Part of a small language model's weights: 11 layers.
Each number is 500 + 50 x the weight over its row's rms, rounded and kept within 0 to 999. Layers, rows and columns count from 0. Numbers have three digits each. The size before them is the row's rms in percent of the matrix's.

# layer 6 MLP down (transposed), 320x128, rms 0.146, rows 209-245, columns 0-127
115:568471442436502505519558477518453572443530474579529470430505538526447412564547434480505520436457402382576518406494574586527461411528524427506532446450493473459490433517430509477495487433468544442559456534439544553537510513446518436495454528443449502486541476527457521453523366620556500513506513534474478535495528464561528526521581534503432530481586543648483498512565432485486477445549
097:606448523487501497487516506505491465517552501577493549420491460521472468440440492486464561556492488408644527520535504502543494434573466471504503493449437298440480481455514473499318501490492528520511474479573527374501562491513511463485542482467489452488554481439474510450502444506459460472532457477522478526486493548499470522314583518511527566450452514515405502485486498523535541471434
109:534466561505501472515470547485499471596485497519523478466459467572469555568496556513483471517496458490498521492507453468462478451495502463543445473519505365506496426472510520510235491564492553458449558497499528372478590505524548503503560493494493538500529468426522485523418498425514450495533471487472473502474434539515497442369580483461434485457476547565420492529579441626477461512453
087:612503559507465563464480579571592438496536502565456589513482367519530574542492471503505481489519605485427431490499469537437484553488503543520486423452523533611493455588459484391438479534468467465395543517520463487480469531488508637536454517416466535486468488465517490532503507486500434587465457500484495424462448513390442511509535507432493476512573437507542504596515479513439401431480
085:533524543437507445588464544473520499418442490524420507451519456515551511627466448467495606560525544581557402474421521546442478508440542530486541512470522519578521534555428513482676619419553405491487512501508479529500476499522479544513453545515467501485442544433535633511472519542516460502444441513500462475428464517450519552546418532540486416510552441456450472550411511503517491439481
101:590542466524433436505484505516511611502463513470473487463477539586469428525455476460531440502492552508544510443471524555464584606486471578537406515523460617438587551546540422468452435477555453441609494472502491501439517563505543450499548479402457503411557364552547534489537566497506456538563452483491533557493535435565440489528505530499537591483462581488420471451488429545475514554541
090:415563519462506547506605567538484555501522482503363498529479487526536481484491564510433508464595450515418464465421480460565545477396488496501429580478432496497490524504441532445639466470415579490543424528604470485530579484521503476624547505512516540444490472503555450458506501440536498512503527558458537417530542497411526507464524566412465443507494511518647543444471482540553546474507
092:585452474520447535496426514504469406492459464599446485520487493497619527386497590502446526474432456440229416547485521525491458503525482522520485445452488438493489521462484478570451520435482518568534494457478503496447477557483500507471492466524536473422463492528497503447503510555478480495513501560490566483467478471483467545549560485524370508397458412481546455536511473433446484557498
116:525458494596484479521487534525426524545549504488487557563490492585426449583552468502503435499559479509687500499456459475485464518554452561515581502531569534501451468582537526449476621434535468529405568537543464533573474617484484533455439471506533496467458480497555529518525417490616475529554499532403496480558437538545507533500553498474366448555534506468503545526458447521452561447463
101:524491568512543493506521501544598522485413508462453532499504409510550487470547456463468477529446396538371501556634487480504540647490538541527463510563464582463533430481553515491404483437553531474521566507447551480417460451574527509527547483591555460517571488519615495446521522569476561518541482524546516465413516541426528516437515411489460458417428520510495557524590508519499462453456
103:520401479508440455531478552460418509492444446503471528483504629457567438517508556551533542478476451471498429554546648458509488543490541467462533444600468537525475548469471427500561450453478418566549499550533469497543506488528548476422484516547492481440540493438528489495475478511460484381550469476474460476451467591566420436494359454478551444527497516460498393418414555489574523510416
100:438479474581550522490496498517453434586489529563488503548485545447428548476527467553530421501513485574549543507573410527471473458524487521482516555485472461450529475451452516347514543590413507454506530463613526463561532555461474522495568544605518470421458583554529563486541481443507552570548480597469480454482444489490531437423444523591568479528367456528529547539483521490472543386498
102:485432454594550432568503417310359477534459526485579472456504481439492542514519375449477517454509564392463495541445494567517518563475544555516590430476505421520540466482537455424556514559522473488527553571504495550431488500522463538464445501547451522588508418558551506533511512514492483490420540531550501426458541521439471482387509553531526528502500441493479554513479523434454524469489
114:539478428498458470389578537539547476495467499419525548460395562503410527551477353497458459534443526545389504457542550494531477532500565506475532550462494479514443450468525519512440467514533502497473524511593400527506490475560410419509495604568649524508514546534524569486484489536505463472601449464495539497525480578441507471399541502487498502498576503569529451481492601457505515506390
107:507462562537570512476516555500608522525493482415525510442476525519559470464579434578489479465470533483484462558508582531467462503489462497493534470511446559443559441514543448442418513486469529515560500457450539533484569466536525493550507372503490450419467507458523545498456412591525425641574531485528503436483436428480471528572460485461452586559493398498505387475544440406525430467389
105:497612536551561494513438435481512517537507500434584592487515573487544482422615469416444410571535475544386430519456468439477537535476546479530502531558515464528481502478505487492342473576519607492535492503561525526466434386541504475510491490614472496564510530525497522475536507481542501554506532506556441471451560474509484542450560507495405552501470379533457614458564475531486500465498
094:535515497532513506411534462501480520509521443489442446450493571525467446622522552502436438459636505492541425557482604458412412469529523471471475473519466463417570529498542516398501598586507501567559556436434517556564397517434547571539475490547524579532537457568473424471529429554497581434531522490499503552465528445511502505510470406456521573441544529526531543483505476463512484437413
106:555537504506588500426453534488554496375469395488553543561497451576519535491521556515413413594482528503525422466437453552597439602447501467537485526481542467505600500533476431465605556608517481512455416508468511452523497438462551467518448449449550469505557501473440487448373452473553438489526493485581473519499451488579474525457458514476485476525468465565410539512552441425475560510516
114:482440655541569586501487572535543538586474549496475479486469483553389466436520510486483454423517492493483438490496481521472562519526431499461467507523519473536490464471552446391704475526493565495481533493518563440531526472470463524567584429426586526493526483572515476519432538532464407502500473531470523427572536566496505444581516493385460551468493453499436505530581479529511467503436
108:537409564445460504447459500423483533508548393495470512508485509514496402440448485510540487477548522607637557539457510496510410505534482550474483493582514508525510561479449421444534451518506540516509435501573350430403537528558517495479540595497438477490495503473500523515513529535504381469512408445422436569523438554550455451468404526476425506522488496506482476445485624550425483510492
101:504534547455508417464491500457526470467497479476473381587413443528321493515504497464564486500458414527485550419527467481429564561522495495440475408489543438456486423470569510447460513451438604465483453492534503441539429507494433553520578475442553517489528544554507554461439472544501505489486532559490469545509426513488531442573485388459558527459486523446446498476578404557546418556419
125:457414454584437501494505522492512532545505520529533530558526512508618535569428503455564433462490483506479415496580419440490433467434534523493598419572519503402472497511522465522376379534422548518513515530512509595433561538496480487517468524504519527475552578480480472511429545440493475396509519479459473459542450465538503433531536418499571491502442440568560606478585551493586461463561
106:490511450510476532549577572439502425437638545586508496598444568531507495508411513574520443501531541483489525472460407469585448477526547471551521479518510607482475462560570522559460501529581592509505426511486472562509492528458572579591475586495417439438507460495499507483522473426524512478538434435484478549404517500465486505517569488451469534538495485535571576587553552595445460431549
101:429520504519506585449553490461549522587496438426522494524419493429468540412459413585534503490511461496531449525503538564463564479508536499496444572475431504567527474535520538372512457421455437448532487425587498471370467553486557574486516480493473467528449512489501468522526550577510490506503476481511474467471518567523441556580643471546417599502497484548448457429504588531430468616484
090:526444590450525530436461475509403559440564449542499493513548469512585511550511541558516495486506504474381507486378480528535425488486389504552537485536558583523466496564539486538559438482397495442463610549515567420533439512478560493506434469519491596497517535565413542510566449471508428457488468429493488506463560446486442509542506435469530437453569398441553477493542469504521394581516
109:596564534429504531495469560500499547497464534496478477455462492489455576490566453413476567580527586558272500568447489580503469502498561456508477494494483552489448460515437446531459520580512519483568543592571440496439525529561478472517512479470472452640542534469527539567498567463513547558483414461542452542502462554490549517442446485589519488491429503515480474477508520590437561525464
088:461475456540494615487512429513481576478458480515535505506480533521474525466536438460558447526453475458450479515492495426465544601470487503512495483596462464587538433478540431475564496510654505398556475469493392520483534449614550462618517470561476476527596474521505393440505533589497530484537522549553412487584465469561443564608466494583485465449494491557510496475492461531467532572484
093:551508460455505411554520408464513454448486519544453531480518483454444521572508474552563517479479540559555588525522510487433510487505395520446464427557513592521544460455486457508385499458513462530557472563448446506413515593476475489527469414448533444468471519520447607531577534561459551356474471384531567591469468510435489443482554492482463447496549462424471532546516448519434559594488
088:536533548502479505518458386419516528492447499508529482420508605528590498531546495590514449571508464574524593487497551604487508539512466596522549477489533478549510535496523406463488441376621467478454538505510490583401484621546512479506512467533521501509507458503516554476544425444461522546548566539546549565470511432509459524487522626497574537518459479519507486583414511562542558465595
089:425500550570490393492460531487545536553640456500483481538550496555480604547551522550509554493497475514370508471407533435464569527492544493454518467517436587507551578457537606580597511523480566473469545462464445518501505487488455538486460507564489505449482493466482529516539548402503500466572530501488451447516469474494566476455435497503355504537595543512581562512610533529544539411499
108:476522523519514527534463492446594448461515554524537508437501486521444511502496503501485446515493531484666456499500496523491480440528423521470562538488433413574551531487531464464190555476480512454459543502558509452514488453611482501547517521505500529547516529471516525495431444518478536475507522459493524467552466485528508532466616436486483495529437531510415482479520593507475565552556
096:496463493507495497511423535460461503434490531590436397458431485555617511526490598555486494561474453501521486522477482476429511467532541405462558510460490445515539431518469483423579489570650441505457554500477508453413432519560486481514563522557564430552504381521494443514479608472533464469478467451535642555452603569482504535509551521503545519477564495507460434516463432453519466546476
091:460505512568504432438550450480455470490487443504503502553607527437563501597528467510547516441420468428536602477444558449471519493560440569529493347529430551585464497521453452403479494409509502476488586626547466529482452465435478555451475459493538504420562407540438535503486510535443526524549401587475483479480445527538487474502525469508527538466543501528498496548475471521409403527423
095:480484459477571420438539519540499532471565430543589486526480475512496507504612413474532472460546535522595554458540426486513553473423524435491445496492472532463523566480436496527518552517607499499457539436518499547588582554469480527492567573534443502473415416522502528586496486430497444577429594507526409448452510568506572498362487577553443480562454465445484521485448556519566468503583
093:459542519467426518521557500474453464474421528551520459506516588458423495458510530533528509514537592519561546377506538567543523513443507545453500434491603559507500476558420594510503480484474524502533548470507538620452542494451375576559426429490574450558544461570435457503438477459527462534549534442482479493522487509467535567503545487448553501465495429548667445402431537521514488500573
097:574537485516447490463470414492576403451458433509456452465517475516451528474515457492483444438501412472473496498565480512432532488547549520524522431531527412464511438536521488446273501525478524464400435489435439520509533425531485469447543536370473473508545489500437503540367453514458538478538472481497454517536486540533469570452489427435527489561542562448522452497529429512404464562472
094:482503526551451469472468439525593518415485485439454530646527404501657457397500500510491513518465532613588538453388482484475529535471501473518534491497462422527466546481424594603449461395492489519468561483449494521417535480551530549495452469577530425515470492483576536519469530539564516421508446564484468593460477560488462538433515507522452449469425496489554432452478464487526512505497
# layer 6 MLP gate, 320x128, rms 0.144, rows 210-245, columns 0-127
117:596479470479415513485579483572479536451448498577468526560427455511549477479545406467515507418455470512539471553544418529523480528559459524439466411462399452493462475532521541491557432507475563579517450529496429449402514546481496533589502517482422464491439441510448530448565498576444349467473405507565471504481481460360425445468485543552458564581501452524486526461442504490522501466477
097:535528478481623535501506508448511498499494425410516432477509449523508423532601512501520447512501441514651557551564459578515462388480486508512495546528552548492581480572467465579556410495478462583482500437493452409478478417510513473565496495382505387458469483561512583472481401490449469480497470509566463494519490459423465523486549528545460503573424422519406468515456580512493487502555
094:575473516569598468542507494391499455483537512575479445448518485501500482483453540503502524527536543465412522453512491504498590421488486450500485588551526519527511489431471457575487500435493550554571435457449495525540486586537535372554549496559523544583475487476465520485519509526491519451499543630555411544566511543628510529532512555538495580568469455462569516439466449578551589489646
089:502501537465494505509517569461584587447566589429464528532504460454540513545401473464575418505591552516434422542494520514455478499497486433439556452587571569566540472554514450498392544491510430549564531515414468501421490405440559547525544469456447490501456480537433550552431519597630547525562509450514416457554499528482413526541529484555567510470568525485444495524501503518463553542476
096:482426464573444440535516563517498515506585505448553536512461485576475531499503525489430550476466517516555477468427514505530517436495499429528481466461433500536580497516508441567476593438424521525413510485544475518525462517463569510501450447464528440516480518485474493400507382520503441542433513545426497360588522459476504529664414551485487451579588382480463481473516534561529395501563
091:476525532525385448472449450605505557504472454514487480440620578559433497521429474463462577498592532620574554535584472487416435516468482482489455472491564438473455416476534524503456445554499452496551471476442491592602478502541517395480514470476497467501494463490541448506443473524551490521363466456497514522523508546503484486488514480503447452502447503486470408593508545376467442479603
097:511445499525521508422544508479444554509543479474646424377481557456466518522419492513527535522465511575483524413508521498507532608493461489515456559567477544500456510496504496517558628430480519536421517558496465527514555534458505442461495473575574463575489483500509533480484519493475448542549589521507517473553486645583488613485519553455593457650542496530505546592487525533517459423470
101:474543471439458491530543544491512436495581450561560506513585518566534479472508493517509526532486441561529470523474479604482562463438504508501388503521493560434566395539434559494539487536412526471432479490497403526497508564474596525509485534548440528455465436478484414517461465537382517569419556442541446460474484398538566374512528536438466593568498497554600466484483520510406530528565
103:539480514506461505589578561655533470477518498597476482588520619414480474505462561578470493481473400579500553509410473450544497406526514455473507476531438450485425463479503500573510541460565398594449480491484449556516524522457489550444478476491529417540438578468440527565433543494499547513484485514426602550488512429497389528520497565463534548493506517511452550457423531488525461491431
102:539413486585526569498467444460505547431537523502507490513504543493584472494491493560502468455586425513523554499481532446493369487564510545596499413475545502542533515549474466528539580505573400606571484542549615505483556463405482542491561485429508587468490550458477516435541494543589563496489503437487439524607559534485497470494465475459447482458484556412494559387415526501535462421480
108:491528530497489550502496440557449456468430517542520438563578512540537398567485400516447557499530521476573398490511502465582484527539580479422512403478487640589583488481534502450576439445486479523513451454553473466488486463481484500494403494490491517541546497449589398524559466536427495447476478468496544449571536451534439535508538463477439560451518523548533448462607543646540480478452
107:516555513461494507556533445549468454464562495434474485609503486549573419521540495564443476394552382465497497548480494495511495446570542415549523600471453510500453532513563537444506540518514542487450438569607509437571461536507440549563488464437476469523441480531571404534510554589522435599473586504462523543514462441507465480549496532433545516490485435504463440439431600547601498488418
113:497407355465563501512445506492425487536593548526443516472466492442533427482511442505496546475508408582553468494537420462438415498506511452477546404381524463535557413559514489494550497520409443500475479585497545493415522547465437525572494527403494505506548472537535553447426492516574518511540559561488459504520456513502459397551417452429508487539464572434565503462513427479556530424521
101:458461596473544582468531434437415489594454489430486560577492567505451434423422485512526544514459493560492490494514563516513497446486492483485505416437458517516538394596550481530527476441411468476441505519487513507484507471462527614502522575531499511548414514432480489459449445482360559524542486470578467429493557471443528490547532534485361534576396527528557560448536497522487471412521
104:490402466540423625505581536432468465502525539548505550471515522437547513505546569605511508501546457466521515544488499449543457456509486488486528587473523622503567501577466421540570499481416444623452502478619572471501488483531404478531517557517578482462472463517562455528385521427551525512532562531446477487542486476506476393454531523476404487472482554479506473479479480621432566507465
101:468394427591574495457478468502502434453582448504495441503443523478427524494601458496397507462467467515580491434504515487539504576563541626538483469456420516426466435490428488483467531497495481546564538481497437513410481442538562481538486436426431540494459571479513562452517520580558557574438555527414427495563493511398475517448505479510520496515476521472551389441492432512456532417567
103:516422524525461562521553549488396515505505501512534535550406426484569461505555525536517542537538435569471482620523478439500496485531527473521376440449466469550690456570504533496591443458496574536477476417492491418510487608539554439445521544448510530459445480468530449508518445424445472498583550488504457493483469492528452532402525436486514509503505452496622504521475422556557455488480
079:500521497578432464571453472498485493480474514479481600533500617589566518477466509532468397519510498517580358529532602518536522489476500430431520504496517591512536580448529490421591502529540623517458526500496424535509455572495537524531426518536426440486449488409496478518468570491407380541509479559485433536410566473537523549447476524528563462553553464462527443534482522484529427446528
097:469500419497487533606549478587533497550484528539377484499496560409493448530435471546436451442505443551494523516449469450531429461573507511462530411496528488514465476422439494535531468544513576478383456598469539532518489542512433579398471520530499538604492446405436435596588449462480550505463496574532506424545508538516505456596389476478454400519476462516475443517486505477490548495491
100:517517480510471466484518564468491525428484519506522547535417473585520506504509455527493450510514406546536529448476518391475438485561504541471576416513559515496460489485480482448515581483464554622452469533535463486455491599585599463484492616501534515544497533538574468443496488513559422476460497562513451471469497503479431424560458391452482470466562540533502467441623422633495365562482
094:424486448520485562528436452481501408510577503588518525517515551556590427489530512654498511491513398477514535490392458516496414347457513524519594463479503481419545530534490531462570517518429517463434610507454570568483565536489493441546463538536521546528497513510427502461520409515453510553529553531496511513455407475453480402544502475502434538406539432480540461456507540523447498552534
101:482550476557449442584445527566474588585490494584537505494516518489438573509526505464488416489497451547616517417618556503436515478481495472457542594451543507560628521533401460460547488510432504510452539562516405477513559622580505526454496484552574511555407456476466443529544472428529427560519492499542496470489532483447497408497453464536489419466494494479563514411497471558514518462438
103:428463506499467466564467512480392561499530550465518532563449604383509487528486585495429493449618509557516463469558505507506483446530454518555461515446544497415525475501555557543602511582502482545476485580549548544520556559482434483504473584420522529537542612459589473520550500484502539439467397571569514449484522552461513539435540502429533451522474562424524567511439621458529516467470
091:489491540421427444496529444430519452515433472528530480525393464482368522438471440497534563512584447533465514567539464513520595438470573528493501535502386537453513530551544458600406537471442444530577506534503478509502436433517542490577541517378474465455460456467394587429548575487475476513541528496552499440534473441462537515528511509527491440458398570443493543486499500556493556596461
104:426503531442439583488538570457481426439535510413477522457572460570487512403387414540566605482576460532542431452503503506526462503471467618462447507517444577471515503465451442508559502471497471586450456575510478518526534616518465497527525438561415540547495501485627506550518510538461525444455476492513438367546529508491476467494484417532500575434510525455528473578481555535486559503540
092:537510512498486565462505448470528514519409512488522540551521544573553553397475446517529375520492535448519520497420430509490532551365448549537495514607481451557579502503497516525475492467645519483570466495451505546485466474569504479561511467550489496432523480519404467467490500513602590415520413427546449528544531439489482578625422528501538510412436514499437492458529488397538534474491
101:538492610501523491448561515482573496530496582498544495382514525499549509493491553443411511481447485468517355506471487509550456516551424494506662439474473498505499520440527495524479426601486621588466421451458560505554514540443436500513449605469401452508469573440512462540461537502565578524494511585482491490523527511514445474495481584507486580452521430476456478460443535446511440428512
090:464514488501589495514435516563542395484504507415498544499423444454609492596485519559569525540552507422456590514539498515466513519537542550440472569499509445556454456403487456460464496467602441471565528444453572398506372471487533464442491474485602556481470456586441549567512470495491550464537533491576464579440497537411477452484525439499497542459489466501488497524523438637523544530491
096:468479487415548559474521532456575475477393573396516477503512589493404458481415520407493576558454585514496523446476398507497525519527451603452489454555540475595486548428533515507400531523518566527549456529526572484568426429471496541544520493517538541647474553547575501439486513561486540470445475470534495556512556498576509561561551470523534482587491432486452546532473497431438524496481
099:596405473470474623522470501449501484457548520544557516581494514484405524414404473507447557422514572511551514582520503487430463418559512541523523531440534465443536443552498424474516492478474503480558508544592455453450491512489532539503452481425485579523439566437627554485493503459430527440479568489496579421480479446489557469469500569484469399419437568495472559473450583473491458501416
100:429497527477587479563496472470476437411472533584449400486538464583496431542595428489511540471472438504595555510566480470456515445523493440440456558459494418523535413548510502483503529503572451521445528508528572589458499496438499466551549499483544447501564492521460541625512539372505429471457489541464560565499441582462520524482550572573571488427627539511482445537499526484564472500552
094:495569516435508521464478422455500435462494561483488533620482518530480494459466551392517518502517511549458490538568606446488510482592516481484486418523435537618497531488488448530481568552476521471491515508502522575499512542436462582563446506473627461536495518511561516518506443468434420483619493596440434514615463413554549584587520603504544474482491504453448494552472471606478511509551
097:469501595517550509450538444430379475602521501386527433507492431538576478480448496451477456543518527493523464536513461568520450508465421483466518472443445568487534607492558464500502502551534563457477431480474539561475551602501525472530467454405464520539481408515472491435548353475475451467469449523516448523543490554453449555542423475436547513537465387483471473517559544496463487352497
100:495517483445497632463538470494480557493499453549473562513542495542565481521503428454523547577486409552523477493600521449579448472527499423520557521429466629457550468396439504413505530504459528537591496522474410480434544480479554444493539477532475458408452617498544494519565545439492385512470504438522475442638567445480478447475477494527472509382545498447509512494439537526458521507472
102:556419408547542582466525504504491422463507460481458507491532546499418459513477477418405514467535521517518532422526512525537395468474441566501450496493483472544479515572517542629463532536420501467402518480455476486523516450511547533567529561582446503596487481520465564508624479519477494487501465490565424475382528525468520509512469505461504389594481425572587547451538468446530494374567
101:545447501422493469556546460499533516547522499441488488517494573483527561533429516519461533458599537466441532413489427468507578526475640479524471486611466570459403514518540519486460457435543518658528496567525588453582540574439569471492498478482522504585459565451392495474538467608532592477510478480529431525628469500503474498499532550540525495504546441443484489436473580521498493494521
# layer 6 MLP up, 320x128, rms 0.151, rows 210-245, columns 0-127
102:567564530473580438522661545531522602481548461436576485452498472529511503512421508512555517516450493535462558461546500528507436493539490473438468433536452434448418583559473536579517530455540481536477538475494509493520538496474445580535481490459511518602379482540479522455593524541525494402495476488471471474642483486531601506520472532607447581535481478467497587487471558434538576533563
116:551565513530518481480501439478449457544468455436455453452566431527395479538523521549471595509464453402549526463556465511463513532456505515501490447573437525509504583509542471477520566524464601552512516480517493414439512417509545523512588516514550488592510493551499506526539556394516479492553341457476553561558502550418484587496482465644482499513513569587482593536542589566527518529530
088:617504455519494468428476506440523555502425405524515484497563598561458448561439532455517575393520501563455469522443584477520507494510473490432518512560446452396476571399522467497449578428553504529511487471521436443422475510419574426546499461532468592520563583455486501520455499509569577449583545466514499518509462466615534498492454482411518495460520558394452466497515465473471507561445
085:561485441556621523478545503420522557531463574470480480448479500505422497440520472383452566526434485549523578443515498509524481459549500517438512509493531452441529539475496445482491507495521440552519475534465449463417557517482488490560480496482483513417569348463538453513611460427516510439530381498455583459481492438533534475554487436563451380487503495564534518432617507566500463450605
100:431476523425502487465487481539497560530492489454563504541565478492426505526454557397464399394547508488490574452452464439427432440508534419550394531597443410547534563473462450465437512499493499453514528404558444599558486509518463500478503545532499436567488542510555543577531470559476447454524476530465425502487558499547392575491526488578624458512496458486497511435473505547404546532558
087:554512509500609526514450470457427416552434557564571518435555492449487426496486503570582494519471533432458543502531548488494512552606515508521478538522480494421529462516424519562494454464435498601458524469534489537555445541439528513446550533503535451506442492561435562462544543570536584384502500481466571500585417487655449523449501419501496409582506431456484417461468520516427502487511
092:579505415453521543470451444488513523655549532517493454530468559452437472510451407480533443542591383363454479547439552567539480511479441478560578474514490547586401544477484531536481522519420482540500453553439489456487523526441429507509521444500479510513489590434572381508415465431439492537495476522465416393498510528470566532485536529528488549482467505494435564480541505461455518453497
121:491480559634499499546501445526535417571547567511479485520460452452575466504543488539514464551490514387441572631379510425466472432582540479574542468484498548539477570485582464503520466491483402489417572498561478440549474459459473483542484532567532441504506554582461504549509471448493531548605560520522476476439484449492541507515490618412446553556524471526447519472510505503568416433518
098:550515524548516536509546495483500558458514457536483443538519497432445453410518448393474515460434521450507507517500502560535554467466477485485424549468448533542469488511473558550525495531388508464430464461475495486514493478499538439414424564490528469399448538566684512482406487468529460539439504485560493522374494463544466510524460502636526493534545356544520492594461514413492504400511
105:521450462433360470492447561521454521427533426507502551415506551543471443526455475507508550570495496392511507531622504518460500508539411490542493392435483485435489568499473507535582468501473528602435484539567492440535482432405540370521489473551394379500452517425496474517448427477487515487510500512422596500523493531424437531485502481465500498452447542495490464492493585442514457563460
100:522487456557583506504493479421519478458515530495427538465550539509461532499468479513469514434527468425510578401511491533555438522444465514562554541497458529576591472448398584500499515523468504483559481542499470560499499400553409588414524417469535520438508509571535563459495510452492601451485390556417444502461496544581467429476475529431485533414472623511474617444538529514489593488517
103:523518522454557435459416463486498552485521476433471517558490465530486458504459529573459506404413486549415452531496534477490449490488486481565591507479469503441456522496493542535547450512487450464507464467535453455453437366544556469508492526538610561500587504526472363553467501447465483488532648416467459603470481464491571471514398499592396454395560502521530537471519522495473487595487
118:503569536466418453525508558543426506475438492479368545452566513512499470641511432419526623489513498575504444489572400543488502490484537531528524560500492550453546542547497511535545416496497438537533395534573442491533631488526506527545615466477444511468497539466543493439527545409492457545525480500554526570488616589515452473527474474472518434522517482420505541436534578550520472499523
107:481443555493581503465479489536527498483539443555436482495424514394470545456527539460430418502599472429557452494526527492543561446451603530515447466493456513580498570513570446520474521470510497534504444520489479403437500524488508580655469505481473558458455533501425368436414500585396494556567545452480494463568486460529519537538624494528519490498517622454521513553497540553522483481490
105:500473571515477527428504477475410461560500511535543561406552444519535583511505574497432470490495481461550512472509444384491597523488486538466429555578555506491369450564455480612538457489515478450563506474584503438518497449479446524384493460539492537569490436535566448550491518475462489469508551437400465450551477547670522451484504497567433465545482443538499447410540505521491500493548
094:524468543584454531452518533469508492509491481509495585513453556422508475594544434552506431561542543505491505470481565494449537526480517536536485531518513498467514465474533475527482455402497566579500508452546462517596545522522662514446538483457430568583497501527410481410506409485495435553434411485508455373475418552475401564534409488494600460472536521413532528396479511574528494496463
108:523525601542498590429531502586479455414504443663576406401618496457476496439499449408552505477528500533480479450481465519462490486490529494537482569544531482413491472495452507473469441544535468551574509491485436488479392508392447486451551477514486462474509505450466542518518402554533511564436479494555584387525554521493457499513500550473457470534453467409517494552417496482585436534481
116:452547635504483581435523515497536495457395474531389482456393440457491538442546517511403358545454561499499501474558520524541492493445482439519409458511494488433463551512530445471410561544569480448522516464507509499508490475540447569484606488433490533540457479596487395501505511495503546552509429592548549509492612517409443540484466517510548485506600477459479552502552481476560478556520
108:474574544525574452463557509587547462542433475530427535370480515480540497546536480416505506527445518416452606520481510470487585488447451445483517531440538519497478547376526486524457523490587496443483454490522451447474456437508489582531467387500523525497547534474486460496510463519444474511557403534526452443482612446486485469506493351551451619434446521599408521477506508486525475443465
100:448449491440520568472479493412508505504411477530488508601468585547421563462479580526573532479436543616565521523475442531558577461539518454482464533493489469499496479459402520478522446533419578556557517553499509399503561546433523496483561474575443415510515551480503568374494501507470523610423567534495413527477523572433585427532453428484538425511496524549491468483506486541525449554454
123:475387438441513466500497490517520564505450551445646557550564490421470513519488466412529495461503470452502551457547554476554530483509621512460535427578481514504469622585510508471503447473427477510408536481452548473357518528536502495584423549514515461495558475473450493475504493509535469482572522458458533497504440460379418558522443478529492536534501525483575432480534492541451351528500
110:538420436514371471484597589427450497499504523527435510566495519555517447529555494608471548528464458488558507572529477471574448514566462421421509452488584575491461516486503552543502530501581459519469431524459461506493515518480512532536428518422490367472476539521431476564410546433515491466524494489491526565517413565464477467520331533444477481448593561507488517477574516488417478511465
101:479551467563488402482460452501483485415487433568573482480499561521473579518569501492407463524492516454475515530517630533481584551529547511526488507522466514472388486531484497509516547560429401459538578450530542550483565464604500579516562495542574440516502485509489529494394436435536604492445605560547461515443519539520529575528468568349496516486508508536436511577521497548576520461468
092:469561472472490497409502529455535487519533539405513497467505519585453516424407616400557506561496507492423502537452481485528410608513523461499542489482542438466479414545505479462439422565541502450515490423540559529516477437518537441575551513487515500551552417637560466474373572488546487449493525496521523518553515602614582518479514529474537543504470491566484435542476487529569555517569
112:492521579484524489461496504526549439514479428516421536440550540599423414474556390430485528537576480510529425476443494540439485513513481410448583450525390483430511525401513449555473425484554467532460483483461415430515531474499550486394553608508446480564507470472450441468520535462515462541533481517492475500472439497536614489532446413498447509497468516582611553465450540548423572493526
092:435515521486546464583451531525504518551517523544499523472566488474583482451540481487468503503499516534503570421433471520470432453448486560511503483363475566522599553520420499648548429516473447491379421582496506591490561452502494562471474498456450467406546488498451450492497425424555491527482553499527528522491400437554547458454502451484465525575407503412557551447482509394534465472440
094:513475518554499519521506491544467421522475442521507491523405453536513508533545492473457447478497442523486497426504541515466532545502476540494464464497504477567506524508589477447468427624456520547516510473578550557478404444483533456495542604612425411606499462542416449443430493459421470502468523531455528509504477463617495529496583529494534343551522425544514459450531365451429588531505
088:502444511524473546534457618429514460475504521559628454492443428441507625536530440503473423495546490484533525465484513468487491498552511479421473457425504507469541475512432545446538501548571554551442471452500481460442449416422445405435518483476475503479496489398470453537581538529447448454524581514463493365445497523404531428528467575546440536549466582431468494535416521478498447570443
087:605484484549579569482462473473484476471488506615462427474506433432555409514467460493462517460500464515420498489558551501495468429508542524481384577501515495446468499496441429445506558422539461435508553486588487459470468467453623456438559483493466541441537419570598454561479573556490432520451468477572449502533525466445430540492525495524582581511466530578432449514405483519507461562583
101:515500516523456524515535489534588551439490483501563555485539559495471490534469552488604469508428501481495480461553598488554513515476489470480544531528515519507443540460469412546478488464394605476525555369574443524578602511525538464532474503590479600516498471498552532511512458446565603550474528573522517501454467493593538534546601567426547497557452566557602530611573504446567536510448
098:400491576484507489559473536447463340479508558497479547545460511500452499498492511512532536520478467442507538462586452513445495615534528569511468460510482520519475509539519445452487451497468585495473483583454538412567668518567551621532540457503506532568515474456502507556527479414525496463508615579472506558511359575513553470458460452501529403501522547451529477468566556468517462520462
090:520605433517542515491477526470441471558537553495541584432526486442472518482498408496487516429493555609514478574519489479405505534490446415374508519515463490496558500463475555552522486560495508582474483468514517434419509534447517554582580562529540445471450461519577502395532518525454427516454481575529473501468481558485531448453516527499598457600553595567502471573517511395542593550414
094:562520449579491482445512503418544502479465496522476518519582510490413536373394600518481442451492455534478477442509457518436457510495522399461428531546431500474437442496476539578429520572498611571487488456406489503590585447522531534494483482452437545550457590444522519532507504460483424587520419441566454542538532504479574480521364553484568506522444496471476524524464471446427541499480
092:512469475469487581547457548468515412567520527510506555482460532492515566579516567549475532455491503533512488483483539472589458445512604482545510588470500543490502497428505548533538534455473466410467520394566545502469510505376533468456491549484460510547555469531515473426516527411530480460409578598460522387432489456519551536442489437498444563425480523450476597449622442484575545580400
094:613529501420554392551505463522466504537468565411576461562510514507477562520555534424497524474573465571523471566403483484526526469484478496424500547578577482493421518525616501474516588502582478477484478484573561467577500476514460503570440463501565558520535554511525515567538527488541494533499541559485491456446519440475530603415386583466471471524470467465517440438488605562479459581417
095:505484417500465568502490520505572508413440560491445518491485477518476462534553452552521492468523491552533423500508448595471448530542528454416503535486553449384619491587532499400533506610540537561513414496599507564481474570454569531487563522433495485424523570526450558616549490436554576476462514475567493525436487566561467509489465495390436447475531527393541473476529467524432483481509